config = dict(
    n_kv_head=1,
    d_mlp=1280,
    norm='layernorm',
    norm_place='pre',
    norm_eps=1e-05,
    rope_base=1040.0,
    parallel_block=True,
    batch_tokens=65536,
)
Each number is 128 + 24 x the weight over its row's rms, rounded and kept within 0 to 255. Layers, rows and columns count from 0. The size above them is the row's rms in percent of the matrix's.

# layer 22 attention query, 320x320, rms 0.0716, rows 30-31,62-63,94-95,126-127,158-159,190-191,222-223,254-255,285-287,317-319, columns 160-239
size [ 99  86  90  97 104 105 116 104  77  81  83  95  88  76 107  99 125 120 108 100 106 128]
[[ 80 147 133 106 143 132 124 122 105 121 104 155 149 104 104 116 109  97 120 118 100 191 100 132  98  98  83 131 111 171 146 127 116 134 110 122 144 149 124 139 148 130 112 115 121  96 147 105 160 104 138 122 130  80 159 182 163 129 147 130 155 127 172 183 124 145 140 126 139  96 161 153 101 112 109 142 107 111 121 145]
 [145 116 126 113 142 112 133 129 135 126 112 145 161 100 138 118 135 113 151 137 105 144 130  99 118 100  83 125 112 139 103 130 153 167 119  98 148 149 138 135 178 130 151 138 127 131  95 158 121 125 151 129 148 136 123  98 151  83 139 167 100 116 120 121  98 113 116 119 156 119 149 141 104 130 164 116 134 133 125 131]
 [145  83 157 123  91 115 115 106 128 103 124 134 115 136 159 103  91 140 150 147 105 132  97 144 110 126 119 128  89 107 132 124 139 108  95 154 141 154 148 154 143  73 157 100 132 121  98 124 127 132 122 128 128 165 144 143 107 148 134 113 150 116 173 147 122 139 103 157 159 126  92 158 105 132 176 131 101  95 128 163]
 [137 112 180 144 122 161 108 117 157  85 145 104 149 135 156 132 148 113  99 144 131 126 146 120 138 146 135 119 126 140 108 136 137 109  98 157 146 127 156 155  93 131 173 138 115 131 120 149 142 161 121 137 124  86 148 136 152 128  96  99 118 110 112 162 151 134 152 140  93 185 147 113 102 136 141 177 125  83 140 140]
 [126 139 117 109 141 144 100 132 117 140 113 145 142  89 129 122 103 121 124  88 122 181 128 118 129  78  83 112  80 157 121 165 131 138 115 125 121 154 132 151 156 120 135 118 119 118 140 155 170 119 181 129 116 120 127 133 144 133 138 125 134 125 127 169 124 111 113 140 113 125  89 133 103 145 133 103 101  91 124 119]
 [138  61 161 119 140 137 115 105 154 114 131 154 171 100 100 111 150 127 128 102  89 101 107 111 123 115  80 120 105 116 140 125 112 145 146 163 153  93 158 144 108 157 129 155 144 139 126 148 131 130 141 127 167 135 121  82 134 102 125 147 138 110 148 118 174 103  80 114 155 125 115 113 148 131 125 114 134 160 139 122]
 [ 90  73 124  92 123 121 131 127  92 110  90 135 138 102 121  86  75 112 147 100 114 163 105 163 138 100  88 149  63 153 163 153 147 161  82 126 108 153 136 106 146 165 171 131 119 112 180 131 119 120 169 138 168 139 143 153 188 167 113 126 146 121 112 138 124 129 117 120 146 139 107 117 103 132 144 142  54  87 158 136]
 [113  57 128 138 124 120 111 134 178 199 133 140 148  94  70 127  92 137 149 129 127 110 100 146  95 105 145 115 127 123  95 123 137 164 122  87 113  95 126 120 152 161 127  76 117 139  98 129 115 132 134 132 133 146 168 104 178  96 129 114 107 108 134 135 142 114 105 100 129 139  92 123 140 119 129 134 118 153 135 119]
 [142 152  71 108 108 122 101 130 162 119 122 157 123 107 150 121 157 128 132  84  98 137 147 107 157  81  89 118 106 108 124 112 158 147 111 147 114 166 114  66 114 131 119 142 141 106 156 143 132 135 168 103 116 131 112 128 151 133 130 152 171 140 124 160 139 137 102 127 111 127 150 121 178  67  94 128 164 127  97 154]
 [129 125 122 107 106 120  82 108 119 115 119 107 134 121 128 122  94 121 109 170 128 141  89 119 110 114 120 155  91 148 113 143 129 187 117 126 149 171 151 160 136 181 126 136 145 103 164 132 123 144 117 136 141 114 161 154 142 111 137 118 130 152  99 154 140  98 101 106 146 135 145 164 115 134 126 109 148 182 143 110]
 [153 154 110 102 106 154 117 120 126 175 151 101 117 152 145 126 115  83 118 126 113  93 157 140 115 105 160 140 173 101 133 115 168  86 100 142 147 161 131 171 159 127 145 105 114  70 107 106 128 143 118 131 129 137 156 153 188 155 123 118 152 139 128 118 146 128  72  96 136 121 103  85 178 112 136 122 110 120 168 142]
 [115  95 110 149 111 142 139 129 131 170 165  70 123  79 131 125  82  95 122 177 115 146 133 144 125 128 101 140 126 121 112 170 156 167 153 147 163 132 140 168 114 100 138 120 147 148 119 118 105 126 164 115 147 179 130 140 127 125 133 115 144 113 141 121 135 121 128 141 173 115 145 106 141 170 136 135 117 126 169 105]
 [ 70 170 152  98 142 134 126 130 139 130 107 148 126 123 111 139 115 141 141  88  94 181 106 106 106 109  91 115 131 149 167 121  93 138 111 139 130 148 111  70 159 168 109 100 117 111 138 123 159 141 148 137 136 151 118 144 145 160 120 131 150 119 160 172  99 117 113 117 144  69  99 173 101 115 116 133  76 155 115 143]
 [126 148 117 124 137  89 139 137 144 130 114 137 153 118 122 144 135 125 124  94  87 167  78 107  77 119  98 115 100 130 131 118 101 119 120 109 140 121 125 165 129  82  91  68 100 132 152 182 115 149 126 160 135 119 153 119 118 117 141 133 145 103 124 154  64 149 141 133 152 137 144 152 176 118 160 133 129 103 131 172]
 [ 94 147 136 119 121 152 113 137 107 110 126 131 111  93 139 107  75  67 122  84 123 152 157 141 135 102  84 135  73 140 131 139 142 138 128 130 121 102 138 145 120 143  87 124 126  98 155 119 112 115 178 122 132 124 122 163 160 154  92 160 152 145 148 141 145 129 131 129 129 136 112 123  92 146 134 112 101 127 135 109]
 [158  89 100 110 168 105 131 132 146 152 146 132 159 126 145 149 195  97 106 119 143 117  95 111 105  94 104 132 114  93 101 147 141 173 112 168 171 153 138 120 143 158 164 114 147 130 120 127 138 143 126 128 114 145 110 102 108 126 142 169  93 135 122 110 113 111  84 121 135 140 147 138 130 156 144 125 143 130 167 105]
 [124 124 134 146 132 141 145 158 126 125 181 106  70 151 134 144 135 122 138 123 121 132 117 139 164 139 135  83 166 177 145 123  96 149  67 193 132 116  90 163  83  92 106 123 110 138 139  98 158 139 155 138 155 113 108 117 107 119 114  92 116  91 128 155 116 117 129 135 117 174 146 111 110 125 134 144 131  92 131 166]
 [130 149 114 122 145 124 128  95 115 121 108 139 172  83 132 132  97 101 115 103 131 157  98 157 125 115  88 138  84 157 178 141  97 149 108  96 117 117 142 132 121 141 125 122 122 124 173 111 157 119 173 163 175 123 169 154 171 167 116 117 136 123 139 150 133 147 112 130 136  89 137 121  72 128 131 144 113 107 139 118]
 [ 81 144 138 109 144 109 142 152 129 150 129 149 164 134 139 147 159 141 151 102 129 141  91 130  95 133  94 127 103 130 108 126 122 120 108 140 151 129 134 126 144 107 101 103 138 137 119 162 136 105 101 120 134 131 119  88 133 126 155 144 100  82 134 153  74 138 158 110 151  93 147 132 149 145 143 114 122 113 136 142]
 [134 115 109 117 102 102 135 115 111 166 110 106  76 151 160 124 107 172 126 109 149 137 128 116 157 144 130 138 144 151 159 122  93 193 128 167 174 163 132 154  74 123  84 152 108 141  95 114 115 115 158 115 155 144  95 114 113 135 104 109 125  99 149 137 119  89 113 118 128 133  99 118 167 130 148 168 134 108 128 141]
 [106 121 131 113 123 139 104 117 129 144 114 104 148 106 124 140 114 135 153 118 118 138 131 163 118 174  74 148  83 138 119 142 163 105  49 113 111 116 131 136 141 132 134 111 131  94 137 124 114 140 115 163 138 120 140 127 194 117 100 125 124 141  90 130 132 130 143 101 134 165 102 102 131  98 172 125  75 124 157 116]
 [127  65 132 164 116 108 150 172 126 146 132 121 144 128 112 135 118 114 173 131  76  89 155  78 122 126 137 132 141 112 102 147 164 145 130 123 142 136 128 109 144 128 152 141 105 168 140 151 124 138 107 150 169  90 133 144 139 100 137 138  87  88 130  95 145 152 115  98 156 148 161 117 153 174 115 141 142 165 114  84]]
# layer 22 attention key, 32x320, rms 0.0526, rows 29-31, columns 160-239
size [ 99 106 105]
[[134 106 133  89 127 116 133 131 138  85 161 111  97 142 133 125 160 130 116 112  96 161 113 125 110 128 129 137 123 173 129 121 119 125 137 127 132 106 126 145  91 114 109 136 140 116  73 120 143 142 154 106 130 131 135  97  89 135  78 140 159 107 129 164 114 142 125 107 116 139 120 113 135 124 124 172 156 116 137 127]
 [125  97 112 148 122 158 148  88 153  67 135 136  83 114 146 140 165 134 155 118 149 158 138  75 111 170 104 118 118 118 138  93 127  96 113 111 108 108 104 111 105 134 180 140 116  91 148 149 131 123 151 131 123 102 130 112 121 152 168 111 130  92 102  72 160 106 122 138 120 148 107  96 174 152  98 107  95 134 175 151]
 [165 109  95 132 128 115 154 142 201 167 118 181  81 157 135 161 164  98 116 135  81 120 147 114  90 115 115 125 123 125 116 102 111 166 144 158 117 134 129 133 153 158 124 134 143 131 147 127 103 132 116 132 134 122 140  93 144 123 120 110 132 118 123 124 112 134 160 116 164 132  94 139 122 147 132 140 133 128 117  99]]
# layer 22 attention value, 32x320, rms 0.152, rows 0-5, columns 160-239
size [ 96  99 101 100  96 100]
[[ 90 128  99 117 105 114 152 143 130 109 156 149 141 138 139 110 129 130 163  99 141 155 139 149 150 129 151 123 121 148 137 111 139 140 156 112 114 106 113 137 152 134 137 144  96 109 121 108 156 150 116  80 131 161 133 127 157 106 194 135 155 101 130 109  70  71 131 150 148 123 142 125 112 140 110 124 168 127  92 121]
 [122 106 149 105 108 130  70 105  77 164 108  94 104 111 165 115 129 131  84 115 133 134 159 140 147 113 114 126 107  80 109 131 102 120 125 141 136 187  98 141 113 106  91 123 132 154 141  92  92 117 138 139  80 120 119 105 171 109 140 137 135 142 136 140 124 123 135 125 173 150  90 128 136 152 138 136 146 121 142 114]
 [115 135 107 130 133 146 129 157 141 137 112 128  78  72 118 149 116 104 126 128 138 117 128 111 108 106 117 158 169 139 154 114 191 115 152  91 141 128 143 148 120 117 123 170 132 130 139 118 137 156 110 158 160  82  82 152 122 130 106  73 136 142 127 148  93 136  82 117 125 127 135 130 132 133 110 144 130 162 101 129]
 [155 130 100 127 106 177  78 146 117 138 131 153  94 122 102  83  93 119 134 151 110 111 133 104 134 113 155 146  96 119 116 104  61 130 149 128 139 118 118 126 127 147 119 107 119 133  97 131 129 123  90 121 163 105 126 168 113 117 110 140 165 133 141 114 124 135  99 106 111 154  84 154 153 142 116 106 121 129 168 160]
 [125 155 165 173 204 112 158 122 143 131 135 149 122 122 105 107  82 127 103 121 129 113 132 119 147 171 110 102  73 160 129 111 152 128 100 141 152 123 107 152 154 141 136 154 119 150 142  96 144 148 115  68 144  96 138  77  87 114 173  93  97 107 145 115 140 130 137  98  84 153 162 182 145 100 119  86 147 161 122 140]
 [105 123 114 125 179 118  94  78 130 150 165 114 102 101 180 126 146 150 137 120  89 135 123 117 158 101 164 110 101 130 130 118 139 154 101  86 119 112 117 138 148 127 127 135 126 153 101 106 106 128 164 157 104 109 139 176 108 102 103 144 163 127 103 147 115 145 139 122  89 167  74 139 151 120 169  80 120 159  99 145]]
# layer 22 attention output (transposed), 320x320, rms 0.0907, rows 0-5,32-37,64-69,96-101,128-132,160-164,192-196,224-228,256-260,288-292, columns 160-239
size [101 102  97 102  89  89  95  92 103 100  91  87  99 102 105 100 102 105  92  92  88  97  87  93  90 100  98 107  95  77  73  74  82  79 117 114 105 100 107  96 106  95 100 100 126 131 123 122 129  99  97  97  85  96]
[[127 134 144 132 160 148 142 135 170 137 113 133 147 108  96  65 133 149 168 105 104 147 100 112 144 145 127 125 120 130 141 168 113 129 152 117 114  88 191 112 150  94 146 126 125 164 147 104 148 136 139 127 126 144 131 126 137 116 105 171 128 171 114 111 156 129 184 187 122 133 118 133 153 113 120 135 130 101 103 101]
 [141 117 135 106 119 119 120 128  99 128  98 142 109 104 119 122 120 165  99 168 129 103  75 126 102 161 101 109 154 143 153 160 143  98 133 105 136 115 105 162 142 126 138 148 127 123 126 133 106 116 162 130 112 108 105 160 120 145 123  97 134 116 141 117 139 130 130 168 109 120 118 154 182 134 123 112  90 124 118 120]
 [137  95 107 123 169 154 166 158 127 164 105 128 114 126 105 122 123 148 123 111 182 140 148  74 141 176 100 123 117 153 113 109 155 158 148 178 128 102 172 103 127 161 136 102 140 128 120 146 156 158  96 111 126 116  76 145 170 157 160 135 172 130 119 119 109 124 102  95 154 129 154 126 101  89 110 150 123 124  93 144]
 [119 110  84 144 155 131  82 162 133 122 132 101  97 113 139  82  79 152 110 141  60 139 156 144 141 129 149 118 129 140 142 118 128 136 136 161 128 120 114 176 159 156 130 107 107 127 100 148 137 100 153 164 136 135 111 132 142 134 137 148 134 162 145 134 123 131  89  85  98 121 114 139 146 104 155 118 182 128 119 125]
 [101 155 148 147 139  78 145 124 163  87 153 122 155 109 117 135 126 135 124 147 138  97 164 153 157 132 138 134 134  91 131  76 105 146 149 151 178 135  93  90 110 129 106 153 143 138 107  68 136 122 134 117 141 112 117 117 160 120 136  76  82 117 114 164 126 148 122 119  88 100 124 139  76  74  92 137 123 140 145 126]
 [123 138 121 126 127 133 122 146 121  83 147 157 116 155 124 118 107 102 112 144 127 131 132  66 151 171 207 118  89 117 128 109 145 108 117 153 139 155 154 146 124 140 175 117 142 182 143 142 100 127 138 162 112 102 152 110 106 146 112 100  77 126 143 136 148 103 141 108 131 107 119 121 114 142 132 118 112 108 101 169]
 [135  59 128 119 121 133 122 106 122 138 146 118 114 132 129 179 154 125 136  96 167 115 103 114 121 117 137 120 142 158 117 104 143 134  98 118 132 156  91 159 126 163  91 142 158  86 116 131 120 121 130 160 108 115  96 161  84 113 143 138 130  96 137 150 131 116  88 125 119 104 107 147  70 128 140  93 131 154 143  99]
 [152 118 133 143 140 139 123 153 152 142 124  83 142 127 104 156 130 117 120 122 124 131 166 133 129 106 153 115 125 126 128 121 140 174 174 137 136 147 136 108 130 153 120 116 140 132 143 114 106 109 109 136 174 207 116 101 129 116 139 168 125 106  98 154 149 130 153 125 121 120 150 106 142 135  94  93 133 151 114 141]
 [112 147 155 173 123 146 122  89 126 107 116 124 125 175 127 108 138  92 118 138  78 131 121 153 117 108 140 120 115 120 150 169  94 141 143 102 147 163  83 162  87  98 143 123 109 103 159 125 143 133 157 126 130 121 167 105 100 105 116 113 127  93 119 127 164 110 164 124 117 119 129 165 177 190 112 133 119 156 139 100]
 [120 145 147 124 145  92 129 118 111 142 130 152 125 122 145 154 155 146 155 114 170 158 132  75  99  86 117 112 148 112  82 116  96 184 142 123 145  96 130  99 109 129 127 120 144 153 110  83 131 124 129 114 103 113 144  67 139 100  93 132 149  98  95 139 104 117 107 155 115 119 156 100 114 130 151  94  94 167 128 143]
 [112  87  94 143 115 119 111 109  90 162 123 113 111 130 123 149 112 137 127 103  89 117 101 139 107 159  97 138  96 129 153 123 129 110  99  59 117 118 149 145 133 119 137  79 131 113 145 169 110 117 125 137 115 145 137 167 133 135 113 157 198 149 109 118 142 105 119 154 110 159 132  95 122 150 130 128 117  90 141 158]
 [138 186 116 156 140 116 157 133 130 130 180 120 139  76 143 128 165 146 152 131 116 139  96 156 132 111  78 116 176 167  94 116  72 136 160 146 171 105 136 153 146 124 104 132 140 104 108 123 143 109 165 117 111 163 127 108 176 124 159 146 124 181 123 143 121 136 135 154 110 144 139  83  97 114 134 165 141 117 128 142]
 [130 152 128 113 106 140 136 127 114  91 106  83 113 112 100 104 170 116  99 159 145 120 141 163 154 110 159 151 142 116 110 124 146 131 127 136 113  83 140  66 193 120 193 100 122 146  98 163 105 139 161 103 161 129  85 162 114 149  87 115 139 153 126 140 122  89 108 111  98  91 147 125 126  84 135 162 126 132 123 189]
 [108 100 109 136 122  92 144 131 114  79 103  93 163 135 102  81 118 103 141 121  98  96 130 105 120 122 160 165 120 123 119 171 113 164 112 113 129 167  82 150 123 121 118 114 117 141 118 170 190 130 140 113 110 117 105 121 119  82 106 145 116 163 132  68 124 139 167 100  93 144 121 162  94 132  83 140  96 107 154 123]
 [124 140 127  85 155 117 119 135  81 167 127 118 115 134 131 107  71 111 146 140 104 174 141 123 152 160 135 129 105 130 103  97 150 164 113 110 127  91 171 138 106 135 118 109 130 101 109 132 153 123 128  93 131 130  87 141 118 107 131 126 121 151 139  88 140  99 125 137 129 142 118 129 125  61 183 105  93 118 176 111]
 [163 120 129 100 127 121 143 151 122 136 119 140 102 141  79 126 154 104  84 151 141 124 147 148 131 134 137 125 145 124 115 150 135 136 147 161  96 142 121 133 120  92  85  91 147 138 167 157 110 115 124 120 116 121 142 125 122 153 133 123 142 141 144 134 184 116 124 137 138 112 147 137 139 126 163 145  96 155 112 101]
 [130 116 107 173 128 100 108 128 124 107 132 115 112 126 101 151 136 124 132 157 141 152 162 149 150 146 108 129  91 132 130  99 128 105 170 138 130 147 134 144 129 168 121 126 101 120  98 163 177 157 142 121 142 135 163  94 128 118 136 119 124 146 129 157 101 118 141 119 117 129 141 128 145 140 119 137 124 134 103 135]
 [128 114 136  93 118 107 142  97 102 108  94 139 110 147 170  96  76 113  95 158 170  83 129 128 140 162 103 136  90 125 157 100 136  77 148 128 136 117 171 129 140 146 159 103 109 150 122 127 112 155 148 143 126  97 112 111 158  99 112 143  95 132 154 137 116 167 142 156 146 105 115 105 112  98 107 143 136  96 154 119]
 [173 148 127 109 144  93 132 103 116 145 103 142 124 125 139 133 121 113 110 140 131 181 108 130  82 141  85 132 138 135 123 104 109 129 118 105 133 179  94 136  93 138 119 132  81 147 113 179 102 116 142 191 161 137 172 153 144  84 158  64 112 140 159 109 123 140 116  94 118 157 146  71 115 170 137 147 108 143 140 111]
 [112 116 113 135 155 124 100 178 158 129 115 140 111 157 111 102 129 124 146  83  83 141 198 149 134 112 180 153 138 106 152  99 144 111 111 135 134 135 120  91 110 118 116 133 129 133  96 172 112 133  97  93 155  86 104 148 143 124 142 141 140 106 139 130 125 135 123 145 140 110 130 126 134 108 167 158 129  99 132 145]
 [134 154 142 113 111 123 105  96 138 112 150 114 161 145 169 116 126 156 178 182 125  88 114 164 154 103 112 135 156 141 102 146 103 137 152 121  68 125 109 147 107 133 120 102 102 128 151 141 129 152 100 122 140 141 142 136 140  91  85 162 101  81 105 139 161 106 146 116 114 127 120  98 139 182 146 100 113 158 161 122]
 [151 125 142 102 152 111 144 113 116 124 114 142 147 129 131 148 185 126 117 115 141 124 123 129 182 125 140 164 137 130 131 172 120 133 124 128 125 116 134 105  93  91 179 146 175 133 158 136  94 110 118 116 129 116 141 124 168 146 111  86  63  98 146 109 108 142 155 111 163 101 193 144  81 122 121 115 116 173 102 140]
 [124  81 133 149  90 140 130 148 145 164  98 176 133 128 105 128 133 114 123 154 168 140  78 102 144 159 142 128 137 145 130 147 121 118 141 142 130 126 153  88 105 124 116 120 140 129 161 117 111 153 130 132 119  96 117 100 134 133 110  94 162 116 149 124 103 118  89  83 154 162 147 135 151 147 156 184 140 163 118 116]
 [135  84 141 155  97 110 129 132  99 113 144 106 161 137 129 119 106  83 100 161 174 130 110 144  92 147 119 142 143 119 113 133 143 145 180 139 106 124 110 105 149 147 111 151  85 122 160 141 172 155  88  77 103 133  99 120  98 107 115 153 170  97 117 141 143 109  98 118 131 124 145 150 106  93 104 104 108 135 146  97]
 [ 99 125 141 123 118 153 155 148 137 143 125 177 125 151 134 128 138 159 130 146 127 113 159  89 156 129 120 129  96  90 122 204 147 118 140 109 133 101 149 158 143 113 137 107 106 147 128 126 122 166 113  91 151 152 131 105 131 149 117 169 148 162 100 150 128 135 164  81 126 117 165 138 108 135 145 131 119 103 128  98]
 [125 150 115 109 111 130 145 127 137  84 126 178  79 123 112 152 127 117  94 141 138 102 115 122 155 124 134 169 124 134 140 104 152  66 133 123 118 130  78 145 118 164 147 116 142 121 125 150 137 108 130 142 100 126 133  70  92 161 144  89 101 121 133 121 135 131  96 139 166 121 130 157  91  92 128 160 131 110 128  94]
 [106 106 110  89 138 148 159 146 125 142 145 121 120  91 153 156 152 137 171  90 140 171 137  93 142 129 124 120 119 130 149  99 164 153 140 135 133  63 151 115 153 109 135 125 152 150 117 147 113 140 135 145  86 126 125 151 183 134  98 177 115 126 182 123 128 141 147 116 110 120 153 160  74 104 150 133 155 121  97 150]
 [112 142 106 170 151 123 126 123 102 125 132 108 117 144 108 100 111 133  95 145 102 115 161 151 124 129 152  95 139  98 195 119 124 102 149 144 119 122 125 183 133 176 131 125  91 133 118 135 151 120 147 124 127 132  89 117 114 124 112 127 138 147 121 121 145 118  78 114  81 117 108 135 158  96 118 120 126 123  89 166]
 [111 144 142 124 165 119 138 171 156 115 122  97 104 119 151 118 107 111  90 112 120  93 151 101 138 124 142 103 118 115 135  86 150 154 117 151 131 141 146 125 121 128 124 121 148 131 132  97 133 107  93 146  89  82  95 132 135 123 115 112 140 151 120 138 142 157 109  83 126  94 137 185 132  99  90 132 109 135 155 140]
 [164 163 166  66 157 134 112 135 166 123 126 156  89 119 125 113 137 157 123 146 145  93  71 132 105  99 123 130 141 143 151 142 116 145 128 109  89 143 130 137 125 168 186  89 141 130 103 101 140 160 135 147  90 100 176 111 108 129  91 153 103 120 140 144  88 146 140 166 151  93 123 128 141 144 151 142 166 151 110 147]
 [130 139 127 110 130  96 118 125 169 146  87 136 122 118 118 148 115 129 118 110 135 103 162 130 121 152 130 130 119 115 114 186 129 110 146  91 143 144 181 106 142 139 125 116  65 136 118 183 112 113 118 126 145 187 155 138 170 112 141 132 111 136 149 132 117 131  97 104 124 123 118 128 128 103 130 141 141  96 117  96]
 [136 113 157 149 124 107 127  97 107  83 128 149 147 106 126  98 142 137 100 104 131 110 131 151 132  63 130  97 133 156 144  69 111 129 162 114  66 121  93 145 140 131 133 125 113  82  80 107  98 148 150 160 130 163 163  97 133 144  99 134 132 150 137 162 156 151 139 173 115 117 155 143 121 125 113 144 143 154 122 137]
 [ 82 119 138 101 135  96 126  72 109 121 138 144 115  73 131 135 154 154 181 148 170 121  68 160 105 124  77 178 147 125 145 117 134 123 115 131 130  98  85 131 127 133 131 132 152 104 131 132 121 128 132 120 146 111 154 133 144 140 131 132 127 122 128 141  85  88 187 203 153 123  87 140 149 140 127 145 181 116 154 156]
 [141 187 145 117 144 146 152 151 125 133 129 149  95 143 198 127 147 144 130 125 131 145 145 107 104  73 143 128 116 174 160 170 118 108 122 107 148 140 148 145 141 125 160  85 130 106 147 115 134 152  79  87 103 120 110 137 105 145 135 117 130 107 105 184 122 142 146 142 154 134 154  90 128 123 140 102 114 114  99 146]
 [130 137 130 139 132 133 120 124 152 109 116 157  85 112 146  99 116 144 145 121 113  97 181 157 155 126 135 104 119 126 156 119 137 117 167  92 141 172 132 132 140 110 136  98 139 144 153 106 168 116 130 112 118 132 115  85 204 124 129  99 136 108 132 151 137 116 111 160  79 127 113 145 161  96 143 116  67 155 107 160]
 [136  88 147 105 111 160 125  90  72 137 100 163 132 121 124 110 108 160 141 116 165 121 132 131 145 172 100 120 147  93 150 120 103 127 143 115  98 126 162 125 122  91 136  89 122 140 115  82 128 132 123 148 127  49 157 148 113 146 136 149 175 111  89 140 149 130 146 181 131 148 132 132 152 116 144 132 147 142 112 124]
 [131 103 119 102 155 100 142 188 111 122 119 112 115 119 100 178 103 136 135  97 151  93 106 133  90 135 128 120 160 103 140 126 123 116 109 133 167 130 153 144 139 129 115 100 145 148 144 136 155 152 105  94 131 115 116 135 107 162 148 112 140 130 126 150  98 147 105 119 164 144 145 130 140 127  89 117 148 136 125 124]
 [169 105  92 126 106 195 134 111 133 157 141  99 159 127 121 137 107 116 119 133 117 127 126 141 131 124 143 126  77 120 103 135 142 116 149 134 154 140 146 100 140 141 137 119 123 145 123  84 143 148 161 106 148 143 131 162  85  73 125 164 110 129 137  78 129 145 150  96 117 138 154 114  94 124 116 129 143 117 155 143]
 [124  80 133  82 137 126 159 121 138 125 121 137 151 145 110 111 148 114 118 137 128 114 151 121 114 126 160 130  68 106 140 129 140 125 106 149 157  92 103 127 169 133 100 157 119 137 108 113 163 122 145 122  97 115 142 173  95 140 112 124  70 132 115 127 134 182 172  95 114 157 122 155 127 102 108 147 124  97 108 127]
 [104 146 110 203 117 136 140 116 108 106 150 151 162 132 108 109 122 159 124 127 122 114 152  98 186 142 107 111 156 121 122 185 180 105 135 146  99  67 161 148 121 129 130 172 139 126 155 138 109 140 133 120 137 132 124  74 142 159 104 139 152 140 113 120 151 143 130 143 149 116 167 129 162 135 146 129 170  87 144  97]
 [144 156 140 151 131 104 118 116 137 111 183 156 114 156 131  90 125 159 117 171 126 158 101 109 112 151 131 166 119 154 150 107 136 109 101 120 141 114  86 131 154 165 135 144 131 118 146 123 151 133 136 162 108  88 102 107 131 163 130 131 126 141 116 119 128 128 128 148 101 151 147 165  89 117 115 126 103 130 133 101]
 [124 125  86  99 122 138 143 148 129 181 119 129 110  77 135 140 144 133 118  98 140 172 117  82  83 163 133 124 125 117 141 125 151 114 113 153 148 102 154 116 171 136 156 145 191 178 143 126 109 155 137 133 112  91  98 121 171 123 150 162 141 120 157 131  91 139 108 110 170  77 133  97 119 110 152 158 149  80 116 121]
 [109 147 104 117 142 119 126 152 156 144 145 121 131 149 145  89 101 151  92 129  97 117 130 135 147 129 161  74 141  87 188 125 137 118 135 129 138 133 130 162 109 167 124 148  97 115 129 125 101  95 146 168 111 135 114 100  91 132 159 133 148 160 108 152 162 124  52 136 122 104 102 123 158 117 104 134 146 117 109  99]
 [ 98 120 135 154 158 137 102 135 126 113 163 117 126 154 132  96 120 116 116 148 124 137 120 119 134 145 136 112 109 109 137  64 137 193 126 140 143 129 146 101  96 122 135 149 121 167 110 101 162  76 104 141 110 121 108 126 163  95 110 111 125 108 138 132 212 177 121 117 122 129 138 160 135 132 114 147  96 149 142 147]
 [136 110 123 114 125 145 136 103 126 132 120 137 132 100 129  81 134 125 172 134 105 166 157 121 124 161 145 103 124 104 163 117 125 108 109 142 106 130 117 106 155 122 102 144 108 152 159 123 161 139 137 111 137 127 105 112 150 134 134 151 119 112 129 134 151 119 102 190 130 107 103 153 172  73  79 149 113 122  95 151]
 [155 101 146 144 139 150 114 142  99 104 119 175 125  87 157 141 101 147 149 126 125 118 113 117  94 136  77 128 115 136 122 168 138 135 136 124 101 126 142 143 104 101 130  99 110  96 108 113 132 108 152 136 142  68 126 107  99 181 148 129 132 115 102 142 147 101 112 165  81  92 101 155 158 111 163 146 124 181 106 135]
 [150 101 121 110 115 113 156 207 142 151 123 101 118 110 120 170 140 131 119 106 126 154 112  96 144 181 107 125 154 123 107 125 139  98  96 133 136 125 134 143 148 152  67 164 136 144 112 117 134 106 122 112 142 131 115  97 117 166 125 108 154 155 117 138 138 118 105 126 169 135 146 166 119 118 128 101 127 116 119 116]
 [149 109  71 133 124 188 103 126  96 144 110 111 141 131 149 102 122  96 103 100 105 133 149 163 156 143 146 111 123 138 129 114 132  92  96  95 124 135 110 133 156 145 123 114 138 119 127 128 162 147 159 112 167 147 136 164 109 133 148 197 167 145 121  88 131 154 134  88 157 165  94 144  76 118 114 133 162 126 164 125]
 [160 133 139 148 135 153 155  99 170  85  86 134 153 111 120 103 117 126 126 114 136 123 128 109 123 128 155 122 155  90 119 158 130 111  79 121 158  99 121 105 107 165 110 165 109 174  88  98 120 166 171 138 127 115  93 133  98 122 145 148  66 144 134 130 135 117  88 136 141 128  73 125  83 105 109 123 112 134 124 114]
 [120 145 182  96 156 129 128 114 147 123 142  94 130 116 121 163 122 107  73 173 105 109  96 135  99 107 142 112 126 166 126 175  81 146 126 153 178 146 125 158  89 127 107 155 151 138 136 118 119 137 101 130 127 118 117 125  84 115 111 144 156 133 139 135 111 158 151  94 132 145  86 131 141 154 137 113 128 154 142 135]
 [124 128 100 139 139 169 159 121 163 151 154  93 134 113 115 140 145 109 117 102 143 157  99 177 146 136 119 104 129  95  97 107 150 167 118 112 137 108 161 108 123 111 165 124 132 115 110  84 108 159 130 121 130 154 149 188 163  74 131 121 124 142 166 188 115 162 136 104 156  97 127 126 107 148 112 114 120 127  85 128]
 [119 183 149 150 100 136 115 122 105  82 136 168 128 120 149  87 171 125 113 135 166 112 146 141 156  95 158 140  98 153 127 151  90  83 165 132 142 149  93 143 129 105 126 145 146 132 122 112  89 109 182 177 118 133 184 141  95  96 141 113 133 108  98 164 113 137 119 133 117 156 102  92 142 130 140 141 160 119 133 140]
 [105 136 125 136 146 118 118 103 158 117 126 125 122 115  95 107 113 152 113 169 133 145  54 149 109 143 104 131  80 138 145 141 121 159 121 106  91 125 169 134 107 104 142 149 131 122 161 109 137 148  81 137 126 130 102  97 115 177 129 108 142  97 142 110 117 132 186 135 141 129 142 107 139 151 156 123 128  97 132 107]
 [123 174 156  88 129 163 140 141 137 137 125 118 125 132 131 158 143 135 130 140 117 155 135 140 109  74 125 158 160 140  72 155 135 124 142 125  60 130 120 135 102 105 143 104 149 136 153  99 133 131 104 128 135 190 117 133 143 143 131 120 128 167 140 108 131 102 113 132 118  98 100  71 121 175 136 128 152 124 151 134]]